Each number is 200 + 30 x the weight over its row's rms, rounded and kept within 0 to 999. Layers, rows and columns count from 0. The size before them is the row's rms in percent of the matrix's.

# layer 9 MLP down (transposed), 768x192, rms 0.105, rows 233-269, columns 0-95
100,158,192,208,214,192,248,192,180,197,191,182,235,182,215,178,196,239,202,113,213,199,208,204,195,194,245,305,175,181,195,174,181,230,223,210,204,206,149,210,182,243,199,157,172,217,199,194,248,243,168,120,195,231,175,182,218,211,210,216,231,209,188,160,232,237,221,183,193,222,200,229,253,186,162,168,143,195,234,231,195,215,145,173,229,175,224,149,171,310,188,243,159,188,159,253,196
104,192,223,229,143,246,222,204,252,214,181,169,190,187,207,205,174,167,231,220,184,207,192,205,224,177,170,172,199,184,168,219,180,210,182,196,227,130,209,231,200,190,196,202,220,220,194,219,243,167,223,208,201,155,179,192,220,170,159,222,212,147,232,197,221,229,190,206,215,156,181,177,159,247,168,239,191,220,219,153,205,215,204,200,156,234,224,211,183,191,229,194,199,189,197,172,228
102,211,217,184,170,204,250,207,145,157,239,176,222,164,242,179,247,160,182,161,183,156,184,199,230,214,163,200,209,229,190,190,152,224,186,183,211,216,176,184,215,255,231,142,211,187,219,214,202,161,187,226,238,207,221,243,218,198,159,198,241,201,138,200,264,210,168,148,202,188,155,227,185,164,220,233,232,116,210,210,159,240,150,238,206,237,225,190,193,182,160,171,226,201,231,219,196
103,185,233,190,163,167,158,214,211,190,170,223,177,197,197,187,209,216,203,175,189,234,206,182,248,221,195,249,156,202,192,183,192,165,230,158,192,184,213,235,265,192,213,168,224,137,160,186,171,183,209,196,231,184,144,163,148,168,175,223,182,237,223,185,205,189,227,239,188,194,207,282,191,233,177,297,154,173,180,166,241,190,192,257,212,243,190,243,198,187,169,165,231,199,210,231,226
105,215,206,219,191,205,258,213,169,207,202,180,211,229,237,225,202,197,218,174,172,209,224,214,165,192,185,195,176,147,153,228,207,225,159,190,190,212,218,151,232,272,226,148,248,235,160,208,241,210,174,190,249,235,208,153,212,198,142,214,186,225,229,174,171,179,193,158,228,149,240,180,168,193,144,209,234,198,247,175,194,191,198,159,173,228,227,224,218,174,216,197,191,241,186,178,143
086,195,247,210,203,162,226,198,191,153,169,166,192,189,192,188,202,177,228,157,163,188,182,191,184,239,177,184,243,186,156,171,241,190,230,226,236,202,173,223,208,162,214,240,227,231,203,162,220,184,212,223,202,186,231,216,188,238,189,190,178,170,224,221,217,174,220,176,181,225,219,223,156,230,208,246,186,245,185,198,170,199,202,227,139,177,215,236,183,193,161,183,134,157,192,212,168
112,187,262,217,213,243,135,179,223,171,169,127,229,183,173,218,212,190,233,185,188,259,197,257,206,241,180,217,198,188,152,222,193,220,199,195,202,222,269,175,219,152,208,183,184,195,192,195,225,162,211,222,204,189,177,206,158,193,193,220,190,163,243,176,214,280,189,168,168,240,260,162,193,244,185,208,207,195,191,188,212,180,196,218,158,177,191,215,174,262,231,202,176,203,154,259,139
105,177,229,182,193,138,159,206,153,252,169,189,239,236,204,208,192,247,177,155,217,189,224,217,203,216,199,161,185,210,243,229,218,163,174,155,171,251,197,189,137,197,229,204,196,195,235,153,227,198,206,170,177,216,202,196,230,186,203,204,177,175,218,272,170,167,225,231,198,165,232,178,199,178,228,211,195,210,161,180,196,252,203,215,174,200,172,232,176,188,228,230,207,230,182,214,161
105,195,224,236,219,181,191,206,219,241,179,226,190,253,130,219,198,169,204,207,246,220,220,205,234,178,204,207,234,225,138,231,215,165,257,198,240,191,172,190,189,239,167,191,180,180,239,169,256,177,186,173,181,206,130,226,216,198,231,208,143,216,193,193,107,240,211,194,214,185,184,242,196,184,235,217,231,227,232,194,215,224,258,188,207,205,194,221,224,203,219,181,163,209,233,202,171
098,211,183,217,230,237,164,229,182,233,204,170,207,170,133,254,213,207,183,165,112,206,177,168,218,192,212,171,146,214,207,170,194,158,226,171,249,184,179,227,159,221,148,197,209,171,221,166,235,174,249,195,255,210,196,186,212,261,210,229,210,221,171,161,259,231,180,221,215,178,192,201,203,238,185,178,238,161,201,236,199,199,167,199,191,225,157,181,200,179,205,220,154,215,209,189,198
105,204,231,205,266,237,213,194,229,227,167,173,210,190,178,255,173,174,231,206,190,165,148,225,177,209,209,238,168,194,253,188,237,162,193,185,205,177,197,199,181,185,167,156,215,177,162,187,144,253,232,190,162,146,170,168,148,235,181,166,224,178,186,182,175,200,217,192,232,148,211,211,206,220,243,211,208,184,232,186,165,156,221,203,220,205,212,197,215,242,244,157,209,190,224,191,176
094,211,245,196,194,173,164,178,196,219,170,125,230,149,180,222,193,213,218,177,204,199,183,207,190,181,206,228,158,255,190,193,222,224,195,182,199,204,192,208,246,161,202,168,187,216,199,149,169,218,218,220,189,204,174,221,135,223,185,170,186,171,211,212,188,252,187,213,161,198,204,211,158,199,219,230,158,246,174,194,175,188,210,215,236,177,203,234,205,264,222,154,161,186,156,262,181
105,219,227,213,207,253,215,223,152,199,176,225,165,231,187,189,174,147,152,118,187,196,184,223,198,193,182,242,196,230,200,201,181,188,232,178,202,140,144,239,217,185,213,209,168,131,178,215,221,208,138,178,190,242,193,241,216,246,175,215,239,217,231,250,212,203,184,279,188,200,203,217,167,200,219,174,223,156,208,236,193,191,201,202,237,179,228,225,125,181,220,239,153,247,203,220,219
107,184,246,210,171,214,180,214,235,234,230,224,201,188,154,266,151,241,231,242,221,218,167,203,188,185,158,217,141,215,170,222,185,164,231,196,181,176,195,180,208,198,207,182,199,185,159,176,226,190,186,139,210,171,166,178,160,265,185,173,217,204,216,204,200,174,260,209,248,191,233,190,228,171,125,230,193,161,232,175,213,190,188,146,157,266,199,212,218,191,209,207,224,194,173,149,195
092,241,178,276,166,177,210,154,174,204,192,216,212,223,215,225,235,204,260,184,191,188,241,190,237,215,205,213,171,170,186,208,208,204,197,151,206,212,231,194,240,208,210,195,173,160,198,171,170,110,129,233,234,219,196,206,168,165,234,183,192,201,154,205,188,256,186,204,189,220,198,225,171,192,198,225,227,169,217,222,198,194,184,242,176,156,248,190,176,176,193,184,176,153,186,163,193
106,176,207,210,241,244,200,181,159,237,214,208,242,189,172,226,248,159,235,209,255,205,261,214,211,190,187,165,178,166,178,205,164,190,309,211,175,215,238,232,220,226,176,222,205,242,197,188,201,165,225,195,231,171,221,171,229,159,196,247,173,227,164,159,197,230,208,207,184,166,166,223,180,173,187,227,195,220,165,242,218,166,236,179,165,199,198,166,181,208,179,201,257,212,177,228,213
113,152,167,224,183,208,197,235,185,163,186,211,170,243,168,184,182,141,222,239,198,211,168,202,185,195,145,205,184,237,187,215,224,202,203,167,164,200,165,255,188,163,228,240,180,190,211,204,175,204,233,161,261,196,219,157,197,168,226,166,159,172,214,186,181,160,213,190,196,182,223,272,171,182,201,249,186,262,169,182,181,200,156,206,189,197,244,140,217,209,196,168,198,254,186,152,224
091,198,136,175,200,232,245,225,156,170,214,218,214,242,242,260,167,232,181,188,161,202,181,201,168,245,188,212,192,214,189,176,210,200,230,175,196,172,198,186,260,177,240,253,242,181,224,236,161,188,177,233,220,271,137,285,234,202,204,205,251,201,206,174,231,180,211,237,222,220,182,232,227,232,203,241,184,207,159,234,202,225,220,207,204,184,236,157,222,199,248,157,195,182,175,186,188
116,157,181,230,190,235,210,208,151,256,186,193,248,190,240,181,258,216,245,200,249,254,222,223,209,218,168,225,225,193,194,203,209,195,244,160,174,236,148,195,194,200,236,148,182,136,218,184,198,161,227,239,253,214,167,177,207,216,153,191,189,204,171,197,278,153,152,197,208,182,234,225,155,239,143,139,221,257,180,203,203,175,150,246,151,213,153,182,217,182,164,188,197,167,212,168,205
106,155,216,202,173,137,134,156,202,238,213,188,226,162,221,194,209,169,218,247,143,218,199,225,190,193,250,214,179,190,159,195,172,169,208,170,201,194,243,250,181,208,236,204,185,192,228,176,201,207,160,173,185,267,233,220,149,229,162,185,154,196,217,208,191,171,189,255,204,200,195,221,176,198,236,238,197,202,248,186,236,167,168,155,186,185,226,162,238,248,154,212,202,215,191,199,173
106,187,170,235,203,233,131,214,190,203,223,111,192,179,168,226,175,174,222,210,248,188,188,241,220,203,255,225,199,158,215,209,223,206,237,184,257,202,182,176,233,171,163,136,215,277,198,154,224,209,198,220,178,190,223,214,214,206,206,248,216,195,196,223,177,189,225,186,131,194,200,203,201,216,205,176,172,243,143,241,240,228,236,234,193,182,188,128,166,213,215,162,198,127,168,175,194
083,218,246,159,221,168,194,215,195,246,179,165,186,213,200,188,261,251,191,233,220,220,194,213,211,163,205,167,201,199,211,179,193,170,231,225,217,226,199,241,258,215,231,275,175,195,223,180,233,232,186,183,218,220,220,221,211,172,129,230,177,161,188,221,146,182,206,215,186,178,252,232,163,168,207,209,236,250,187,152,197,196,190,222,181,193,239,196,247,193,153,131,233,194,166,220,164
098,220,134,186,184,235,252,196,207,201,197,196,203,300,269,198,190,229,244,249,252,211,251,173,230,200,193,212,193,183,204,231,187,157,185,161,234,249,229,199,218,154,191,203,212,210,223,192,199,229,203,251,179,277,198,212,195,188,183,225,214,217,174,211,152,166,210,236,176,197,191,186,264,230,197,296,246,222,238,201,127,188,201,130,239,217,212,147,190,156,196,194,211,212,227,195,193
100,253,244,202,194,252,213,242,196,186,181,222,215,173,197,204,201,166,204,191,205,234,163,196,152,182,117,203,213,165,168,257,169,153,231,202,179,233,267,160,211,162,262,210,194,179,119,165,190,194,193,157,182,225,200,177,236,186,180,216,178,206,196,215,183,163,191,185,161,215,164,185,253,228,133,200,168,190,218,235,169,188,162,214,201,166,201,179,184,170,199,222,195,170,188,206,168
094,201,138,169,209,239,212,215,164,195,153,182,213,225,203,179,153,150,169,199,196,156,120,204,199,223,176,206,204,202,179,218,188,179,202,214,162,195,235,235,219,202,204,203,200,195,209,185,141,219,149,190,200,238,225,203,251,189,155,212,202,164,238,222,151,217,188,184,157,220,152,230,156,128,210,184,196,199,238,240,266,192,167,211,175,157,197,229,206,211,174,197,171,214,240,189,191
089,230,253,155,184,225,176,188,189,201,254,183,167,203,143,204,168,212,179,177,196,223,279,168,180,211,173,220,190,191,221,209,171,215,221,194,259,259,254,132,257,201,201,130,176,220,187,201,195,237,187,197,255,196,195,277,156,202,193,211,186,238,210,167,204,187,202,202,177,225,207,209,231,244,242,195,204,224,209,202,248,221,207,182,145,227,210,194,173,174,213,184,220,159,168,246,183
106,261,206,200,169,190,213,130,144,191,206,235,216,261,226,145,192,169,210,203,167,212,203,210,143,218,230,182,232,202,207,161,229,188,235,222,124,195,145,232,227,174,129,179,211,221,162,209,184,193,175,196,238,168,222,201,219,241,152,151,197,248,207,171,188,211,183,176,194,225,172,158,169,187,231,245,243,251,201,198,208,199,182,209,204,234,183,172,161,159,228,186,248,238,165,229,169
116,192,180,179,175,194,200,221,162,227,170,205,179,203,182,212,209,202,210,195,208,179,195,167,222,166,190,216,162,186,262,178,153,191,231,149,213,208,200,150,222,215,167,201,172,215,177,147,232,209,238,167,217,199,205,135,238,177,204,221,185,217,140,195,242,177,208,165,188,230,218,221,170,207,156,217,207,213,166,205,204,203,168,220,235,167,182,196,207,190,164,267,151,164,188,240,245
097,161,208,193,163,194,185,164,228,220,173,254,175,138,216,169,221,182,169,230,200,198,181,302,171,199,196,197,167,219,209,173,237,240,186,231,193,247,185,221,189,183,280,219,211,223,212,170,215,184,188,220,229,190,186,173,128,154,202,154,172,237,225,225,239,168,183,226,160,193,203,219,210,213,156,253,214,202,214,200,229,203,195,212,200,226,155,174,209,212,184,216,208,194,204,177,178
088,207,176,182,214,226,215,170,179,230,190,282,218,156,205,228,169,208,207,151,263,151,194,167,206,215,209,238,238,231,184,249,197,194,218,185,219,188,168,208,200,182,205,189,167,257,176,197,173,210,199,220,176,166,236,216,173,172,219,200,242,242,212,188,187,183,189,182,173,190,200,274,217,220,205,234,213,168,216,219,186,195,162,181,248,168,187,189,200,237,288,217,231,201,217,176,206
130,270,208,193,227,251,178,204,168,202,261,227,201,223,256,197,189,147,190,191,165,201,185,214,170,170,158,192,221,208,143,207,178,202,205,181,275,180,215,157,181,175,200,235,214,238,197,194,177,227,198,154,221,171,235,267,167,151,191,179,201,173,219,191,195,208,202,225,224,233,206,200,194,225,227,188,160,261,201,155,223,126,155,248,263,138,241,176,194,245,216,226,169,190,198,185,206
096,164,257,234,203,218,220,183,227,258,215,231,216,215,239,224,191,177,241,156,171,169,200,143,209,209,196,161,171,238,218,250,172,167,162,201,132,216,257,258,226,176,250,197,175,200,212,220,194,224,194,200,191,194,105,189,178,187,173,218,230,207,143,171,200,168,188,172,201,196,209,170,196,147,218,215,194,220,172,209,198,212,181,207,223,202,148,151,241,248,215,187,225,231,191,139,211
109,234,237,201,202,243,226,216,175,168,140,174,218,201,261,200,189,166,237,252,180,194,172,184,146,193,196,226,205,203,203,248,201,171,245,180,180,218,202,186,219,181,218,171,239,232,229,206,188,135,249,182,210,266,204,185,187,213,203,184,184,170,204,195,207,172,236,190,169,221,188,225,198,180,157,196,187,214,176,208,216,215,192,166,175,216,168,182,235,181,205,247,193,168,222,187,234
106,191,226,224,196,226,186,215,250,205,209,154,161,189,172,221,211,208,195,171,177,227,181,162,201,167,225,211,186,220,209,177,166,225,164,222,216,180,230,256,201,249,221,221,213,194,238,217,196,209,189,180,211,154,215,190,215,168,216,220,238,156,180,187,212,271,267,162,239,223,225,254,183,239,191,208,243,166,225,145,201,174,128,260,129,222,193,187,224,223,200,185,223,205,159,214,172
102,163,221,211,182,216,193,217,241,249,189,193,173,238,166,131,211,186,236,147,252,169,238,188,237,209,251,185,183,229,211,180,153,222,221,220,245,216,215,197,191,165,223,167,247,244,198,123,207,204,212,226,192,222,168,182,216,168,165,180,255,177,191,210,227,198,193,184,159,174,204,195,198,220,195,208,147,210,192,242,197,166,240,206,127,230,212,211,207,201,243,174,181,185,226,227,183
117,209,151,187,170,184,174,203,153,166,178,140,177,256,206,217,221,184,211,140,192,167,174,209,182,261,190,233,249,207,185,132,230,170,216,190,225,156,161,187,166,233,281,166,189,223,220,193,180,178,173,232,183,259,180,199,209,233,184,180,202,207,153,185,197,159,212,223,219,163,226,248,211,222,205,218,224,165,223,164,256,203,177,221,227,226,175,184,178,169,210,196,196,204,209,165,167
099,191,195,298,168,199,218,156,184,203,204,160,243,200,170,174,171,197,213,173,198,198,247,158,174,224,203,139,191,233,177,198,188,171,189,238,187,242,179,227,258,185,188,181,189,214,199,161,241,191,206,224,214,218,192,131,143,244,215,265,219,199,213,199,218,242,216,234,191,170,225,219,188,200,175,235,196,156,235,218,187,180,194,168,199,193,168,225,172,157,197,133,167,212,211,204,196
# layer 9 MLP up, 768x192, rms 0.148, rows 234-269, columns 0-95
101,218,234,207,175,162,180,196,177,210,259,190,208,172,226,162,201,239,161,203,221,225,178,248,199,196,177,152,202,189,203,171,205,215,154,143,174,274,153,185,204,206,204,163,161,184,206,199,195,231,144,155,203,244,210,201,133,229,183,143,163,226,145,216,200,214,247,157,183,244,259,203,267,226,235,195,187,190,181,224,137,224,213,139,196,194,171,248,223,188,211,204,173,221,187,212,209
099,190,94,208,181,246,154,182,206,223,153,196,197,200,235,216,156,230,196,279,181,205,173,235,162,229,270,212,215,178,214,228,246,169,192,223,182,218,242,171,148,225,200,184,237,220,208,245,224,258,228,169,194,202,234,171,179,250,222,215,220,151,225,238,185,219,224,156,146,215,203,206,205,208,227,201,149,202,161,223,212,194,184,199,233,182,227,192,220,171,176,232,213,200,179,205,205
100,180,205,257,190,208,197,223,172,185,216,221,196,179,197,242,200,234,176,255,229,180,237,142,179,189,203,202,165,216,179,158,234,161,177,146,169,230,202,216,184,229,228,223,218,156,179,236,193,162,257,216,197,207,202,245,281,185,189,193,220,155,190,243,141,203,187,209,172,225,172,235,193,185,194,174,217,288,276,197,172,189,188,187,182,140,229,204,212,200,201,244,234,221,164,274,204
103,175,241,169,226,199,235,220,224,122,217,211,190,232,213,179,193,174,216,208,250,177,205,225,227,226,239,164,169,208,232,112,151,192,199,237,244,246,221,206,193,232,171,196,166,219,219,207,159,228,181,225,156,180,240,261,178,171,246,208,252,179,206,146,155,224,162,222,187,270,156,214,217,207,197,231,227,183,165,232,204,213,200,195,247,219,258,198,248,232,234,182,197,212,221,157,226
093,169,164,184,222,234,172,202,233,244,206,207,217,156,223,213,198,251,150,186,204,203,247,172,219,160,199,232,174,217,166,190,169,211,182,169,170,170,210,276,190,240,194,202,168,177,176,215,189,184,165,188,187,223,176,174,210,180,188,236,192,268,213,193,211,237,152,195,198,184,206,188,211,211,214,173,228,187,227,217,266,160,186,203,199,239,203,214,208,239,254,197,251,287,168,212,180
101,158,177,243,234,146,245,188,224,216,203,231,138,174,221,176,208,189,243,130,158,205,203,195,145,169,229,187,254,221,295,165,172,215,256,199,254,185,193,199,219,224,186,208,176,176,178,209,208,180,169,204,203,230,178,212,281,237,187,192,200,183,246,194,189,184,230,244,175,204,198,212,188,191,184,194,154,212,232,197,195,203,194,148,204,203,151,250,203,144,235,202,189,229,207,180,234
099,201,231,235,202,224,242,187,213,140,197,175,174,208,203,200,179,205,201,185,228,181,180,204,193,188,204,244,186,159,161,153,234,214,181,173,204,174,182,208,224,188,197,210,205,242,200,165,170,244,154,192,260,179,218,155,132,188,229,233,164,248,145,223,186,164,249,181,173,217,245,168,169,166,161,185,216,197,250,236,250,206,182,264,246,190,249,197,183,231,159,178,144,227,126,190,226
102,163,265,187,211,228,210,196,244,193,205,192,176,192,255,200,128,207,219,206,230,188,176,191,233,216,194,241,208,171,206,186,194,200,206,185,193,201,219,175,204,187,239,280,212,183,164,191,168,222,225,250,183,227,262,178,208,227,113,220,208,222,181,234,258,180,230,222,189,176,178,186,211,184,209,185,157,196,150,199,212,201,185,136,152,209,187,183,234,232,142,229,189,255,202,163,240
098,207,235,206,167,216,256,185,193,212,189,231,180,220,258,182,217,216,222,210,224,170,243,219,202,213,180,173,195,198,168,235,195,210,230,189,226,238,164,169,234,171,194,219,219,128,230,224,158,255,222,233,199,154,196,180,225,132,151,151,194,147,202,227,193,175,212,205,193,198,238,135,177,197,186,184,196,214,214,187,207,183,255,189,208,187,275,218,232,217,223,216,226,145,215,182,187
104,233,210,200,161,184,177,221,207,254,248,189,210,210,237,197,198,244,219,173,172,206,170,263,255,187,206,179,223,219,208,235,159,248,150,181,242,210,236,121,217,172,192,181,184,191,185,234,207,166,198,97,203,204,191,203,219,194,266,226,193,152,182,213,195,222,176,203,151,220,231,190,218,216,220,214,146,261,196,186,226,161,171,250,186,186,174,219,217,196,179,173,234,235,259,210,209
090,171,212,207,251,178,194,174,245,163,182,239,166,164,212,226,211,227,210,204,204,206,205,170,239,243,152,167,177,159,108,199,203,192,211,226,176,224,191,193,142,184,239,212,187,185,225,202,212,146,218,219,203,185,172,181,201,203,221,216,200,279,152,199,200,200,224,231,179,189,168,178,187,198,173,160,166,232,185,231,226,215,192,173,173,186,221,196,197,209,230,218,222,224,207,195,201
093,180,216,229,162,208,248,236,171,126,163,156,160,205,203,156,193,228,193,151,207,203,160,223,235,168,183,175,208,189,194,171,169,232,175,177,159,245,229,173,173,170,191,207,170,181,200,196,192,261,211,187,138,198,254,187,245,190,205,189,185,153,209,248,210,221,203,204,184,198,137,208,160,208,218,216,161,206,198,224,235,181,168,193,189,187,185,185,191,223,239,195,207,211,177,154,204
099,219,240,252,159,117,193,155,215,169,207,239,210,250,233,166,188,203,215,208,193,208,246,199,187,226,193,170,208,238,189,175,213,190,182,218,244,212,184,237,222,205,239,164,235,155,235,166,149,205,219,197,228,206,155,201,135,197,157,149,195,185,182,266,178,174,211,182,196,186,233,217,176,187,180,184,188,182,163,181,271,207,245,214,210,162,210,226,163,249,225,165,194,221,219,203,161
093,128,186,205,153,221,192,231,196,195,172,214,158,202,192,145,166,204,179,171,173,204,235,142,208,201,189,233,249,134,217,209,199,242,245,248,248,203,155,187,198,179,193,186,187,220,173,208,196,242,226,186,197,219,187,196,203,181,168,235,295,191,168,182,245,123,209,168,215,208,217,146,177,215,158,204,188,197,156,195,249,161,189,170,186,236,162,201,202,200,230,179,200,209,211,214,159
103,183,212,187,210,223,141,219,225,219,220,224,268,170,211,192,195,210,159,186,184,152,224,185,146,239,216,200,233,193,147,202,241,180,143,256,157,187,190,218,191,216,218,169,217,153,210,174,211,200,218,226,208,188,208,211,184,247,222,198,223,171,229,215,193,158,204,221,169,182,187,225,211,185,204,183,185,194,178,166,157,174,216,220,296,187,128,212,236,210,272,178,164,180,230,161,168
111,178,154,147,121,173,290,195,173,182,146,206,169,130,226,183,236,179,168,215,253,258,200,179,190,212,186,166,207,188,196,230,198,174,217,230,154,195,215,220,142,183,185,203,220,193,184,262,208,183,176,230,147,177,180,253,233,181,210,169,224,241,224,184,188,214,198,204,221,233,189,186,228,185,202,197,220,231,218,191,184,221,210,199,199,133,215,178,171,212,180,237,282,181,173,154,184
090,202,201,160,223,242,168,247,217,206,131,163,183,203,196,223,186,155,229,165,212,211,236,203,215,162,197,192,216,212,182,201,154,137,177,191,184,184,237,221,183,227,144,166,193,219,206,230,224,181,209,133,248,150,201,192,185,213,245,286,215,204,173,216,146,155,223,227,180,227,201,197,233,198,163,185,220,197,217,174,171,192,236,129,193,235,156,181,285,204,237,170,185,255,219,237,235
105,193,224,218,221,137,209,243,255,198,180,169,186,225,176,209,169,238,245,167,205,162,208,158,202,229,255,203,219,242,190,149,180,192,205,186,246,200,185,200,181,221,207,180,190,188,161,217,225,272,195,204,191,138,197,198,225,173,234,158,184,224,182,207,145,233,226,203,143,237,212,199,255,192,232,202,280,181,203,166,226,226,248,181,228,158,271,213,181,170,197,200,171,241,174,194,236
099,213,228,216,207,222,189,228,161,146,231,183,197,210,206,207,235,204,202,204,170,211,257,202,237,246,261,128,201,197,213,235,213,207,176,186,230,176,229,141,184,141,215,253,197,169,207,180,288,172,184,184,194,188,200,228,195,157,292,163,189,192,237,226,180,185,246,218,162,223,234,215,206,188,178,179,210,207,163,241,174,163,199,208,229,183,200,201,233,182,224,215,213,227,205,177,205
103,218,231,182,195,173,256,215,169,220,201,243,190,197,150,140,213,206,194,115,190,223,231,244,189,182,179,167,208,215,173,191,213,201,229,181,173,251,253,182,149,214,222,186,145,141,237,199,219,170,202,193,172,218,173,166,172,153,212,133,195,196,220,173,219,169,184,208,215,208,223,191,157,175,178,216,186,210,245,201,200,192,241,217,165,191,191,266,241,212,226,241,197,213,189,200,197
099,188,165,206,181,240,224,160,223,174,206,231,229,224,204,201,164,169,202,198,214,172,200,178,235,256,221,241,183,202,187,214,224,206,155,202,167,133,210,196,157,147,194,165,246,196,166,211,167,167,246,219,225,179,172,224,195,251,252,143,234,231,210,157,204,198,217,181,250,215,131,188,230,240,177,195,150,164,227,233,202,215,220,206,213,223,151,237,185,195,246,271,209,221,217,173,221
107,202,233,177,222,138,139,233,194,140,241,190,188,146,138,151,203,219,139,160,202,203,200,227,205,229,161,166,160,201,191,151,208,179,203,216,178,163,168,240,196,200,211,216,210,153,191,232,246,151,205,208,194,147,193,200,207,214,221,197,194,174,213,187,239,211,238,161,169,187,191,222,164,156,196,188,203,195,128,178,226,223,233,222,180,208,231,236,204,210,230,183,230,208,165,218,203
100,211,229,173,176,217,177,154,199,179,157,175,184,178,222,196,189,224,181,230,248,251,253,243,224,219,269,179,246,206,165,193,272,159,146,223,171,214,156,202,188,166,182,209,219,242,181,243,224,172,156,226,236,182,176,182,159,222,169,188,151,204,219,200,204,234,200,216,212,215,193,229,184,246,159,227,201,180,121,166,201,218,201,211,203,215,228,202,165,223,174,180,180,180,241,177,216
100,223,203,207,161,218,160,220,175,221,264,210,165,189,205,255,227,256,199,194,192,237,197,160,142,205,228,242,242,139,197,254,234,222,132,184,212,170,189,189,214,197,177,222,206,189,229,197,217,211,216,210,186,229,210,206,214,196,211,219,237,249,181,193,241,199,188,197,217,168,197,230,145,248,223,175,158,166,204,152,164,160,221,186,235,179,223,198,237,178,172,246,194,255,180,197,181
098,130,161,184,215,183,220,199,227,192,198,229,212,198,180,231,179,171,211,203,247,232,149,225,242,231,198,162,194,195,162,197,173,232,187,224,232,189,170,214,176,173,204,215,204,194,206,191,197,159,218,188,194,220,198,222,202,220,242,135,260,220,227,220,190,235,186,192,261,190,206,246,232,196,164,216,193,185,205,172,183,214,206,210,221,177,265,179,178,238,207,169,166,203,195,151,251
101,173,223,187,246,211,172,176,261,179,166,173,218,192,226,179,187,173,227,199,224,205,239,239,237,216,113,200,192,194,189,199,212,233,174,199,220,262,211,229,200,202,201,174,238,213,195,199,234,209,202,212,131,237,186,152,214,174,212,216,204,200,192,207,163,200,226,217,111,218,196,229,219,172,248,116,227,218,162,248,210,230,227,228,177,186,218,215,275,213,214,199,202,147,189,182,217
112,188,212,203,204,125,160,197,212,223,256,217,179,187,165,220,186,174,204,200,233,249,185,212,171,208,197,134,252,157,204,241,205,196,184,194,212,191,204,163,225,218,218,151,210,189,281,219,210,175,166,254,217,170,282,237,174,230,210,199,198,203,203,190,219,179,188,168,216,188,214,208,214,222,228,126,218,194,226,225,184,165,248,145,200,197,182,208,166,222,201,168,229,252,185,199,169
101,192,158,198,249,185,204,236,209,220,181,225,244,240,181,163,199,259,165,205,177,243,159,164,193,250,201,227,231,219,239,237,198,169,209,227,273,216,199,233,156,200,245,190,224,206,163,199,234,215,250,176,221,215,165,231,230,209,196,228,210,170,201,198,217,207,232,163,216,213,220,145,181,220,186,147,209,226,194,226,157,212,203,238,179,228,160,215,163,180,193,183,175,195,233,188,191
093,222,250,200,205,169,180,189,225,198,191,161,198,205,206,190,218,192,173,250,172,237,197,271,196,204,187,183,147,192,223,195,138,214,168,230,170,238,224,194,206,198,186,229,227,126,233,203,198,198,257,230,172,248,194,203,226,176,196,211,202,185,194,242,248,213,203,205,232,236,204,165,170,216,166,144,160,221,203,183,223,172,234,195,161,194,186,179,187,170,147,187,199,214,171,202,195
111,242,186,144,183,156,205,149,180,199,186,201,218,219,212,162,167,223,185,215,234,227,214,162,197,215,190,263,218,144,207,217,222,219,202,218,218,198,188,205,186,113,227,218,175,169,157,135,216,190,147,212,212,218,217,187,155,213,233,193,223,197,183,220,233,199,190,190,283,159,206,248,236,169,173,205,267,263,225,211,208,221,206,169,232,146,197,199,175,187,171,166,179,233,274,185,207
096,175,219,194,223,132,181,208,130,182,231,215,213,154,185,240,222,189,129,168,252,245,232,225,190,166,224,235,211,187,209,161,207,205,206,216,234,209,179,190,195,212,200,217,190,245,156,163,204,241,154,119,145,143,194,195,208,218,220,170,184,158,233,192,170,246,214,184,232,196,155,226,209,202,193,175,208,212,227,186,211,155,215,222,173,154,217,186,139,174,221,210,198,264,189,187,181
104,209,216,208,223,196,192,246,196,133,193,210,172,161,240,161,190,188,153,189,190,237,230,167,158,208,176,215,216,188,207,230,183,212,129,210,253,158,174,205,162,217,216,213,136,192,227,203,257,206,167,225,220,222,154,136,148,186,196,241,230,200,166,205,194,149,228,192,275,162,188,265,211,186,213,156,161,224,217,208,260,191,180,190,143,144,182,209,196,230,208,212,176,200,222,216,166
101,169,202,221,237,220,202,175,211,167,170,288,181,233,193,231,248,211,135,189,195,200,241,172,200,190,162,223,194,215,216,194,245,190,187,180,187,235,205,203,189,262,231,149,211,192,226,164,225,180,233,209,186,192,186,184,197,199,194,235,210,141,226,226,207,160,180,237,154,232,179,232,198,130,252,175,151,204,215,198,212,170,253,151,208,229,193,215,215,223,193,220,195,222,198,201,211
096,203,189,133,177,175,200,207,236,206,239,209,181,152,220,205,198,178,194,210,208,183,218,263,207,171,212,241,201,213,172,200,207,204,187,226,169,238,178,171,195,228,194,222,263,172,216,258,175,195,176,218,280,211,223,254,256,174,208,197,185,176,266,190,240,204,191,239,181,200,190,209,168,155,189,216,207,224,239,224,191,174,215,245,222,216,198,186,208,187,205,214,194,226,222,142,166
105,190,190,167,184,280,229,215,236,198,220,185,239,182,145,214,128,200,198,181,224,192,196,251,219,174,158,234,261,184,167,220,234,166,196,181,187,257,218,200,189,231,247,220,242,197,184,197,179,166,201,152,177,172,230,219,203,208,161,181,210,238,169,200,169,180,246,204,164,189,228,237,135,181,233,136,249,223,198,224,215,167,238,150,176,168,174,203,183,195,205,273,216,147,210,228,233
097,218,229,151,213,219,212,226,210,226,190,193,205,226,212,176,237,181,146,185,217,263,211,241,250,250,203,197,193,229,199,201,218,217,161,188,229,157,192,166,145,221,192,167,170,190,197,220,179,189,195,241,170,204,197,218,185,169,244,180,187,204,188,196,177,172,181,191,227,177,194,146,239,186,256,196,165,211,201,206,128,221,178,211,156,217,189,202,208,195,188,234,185,222,212,122,198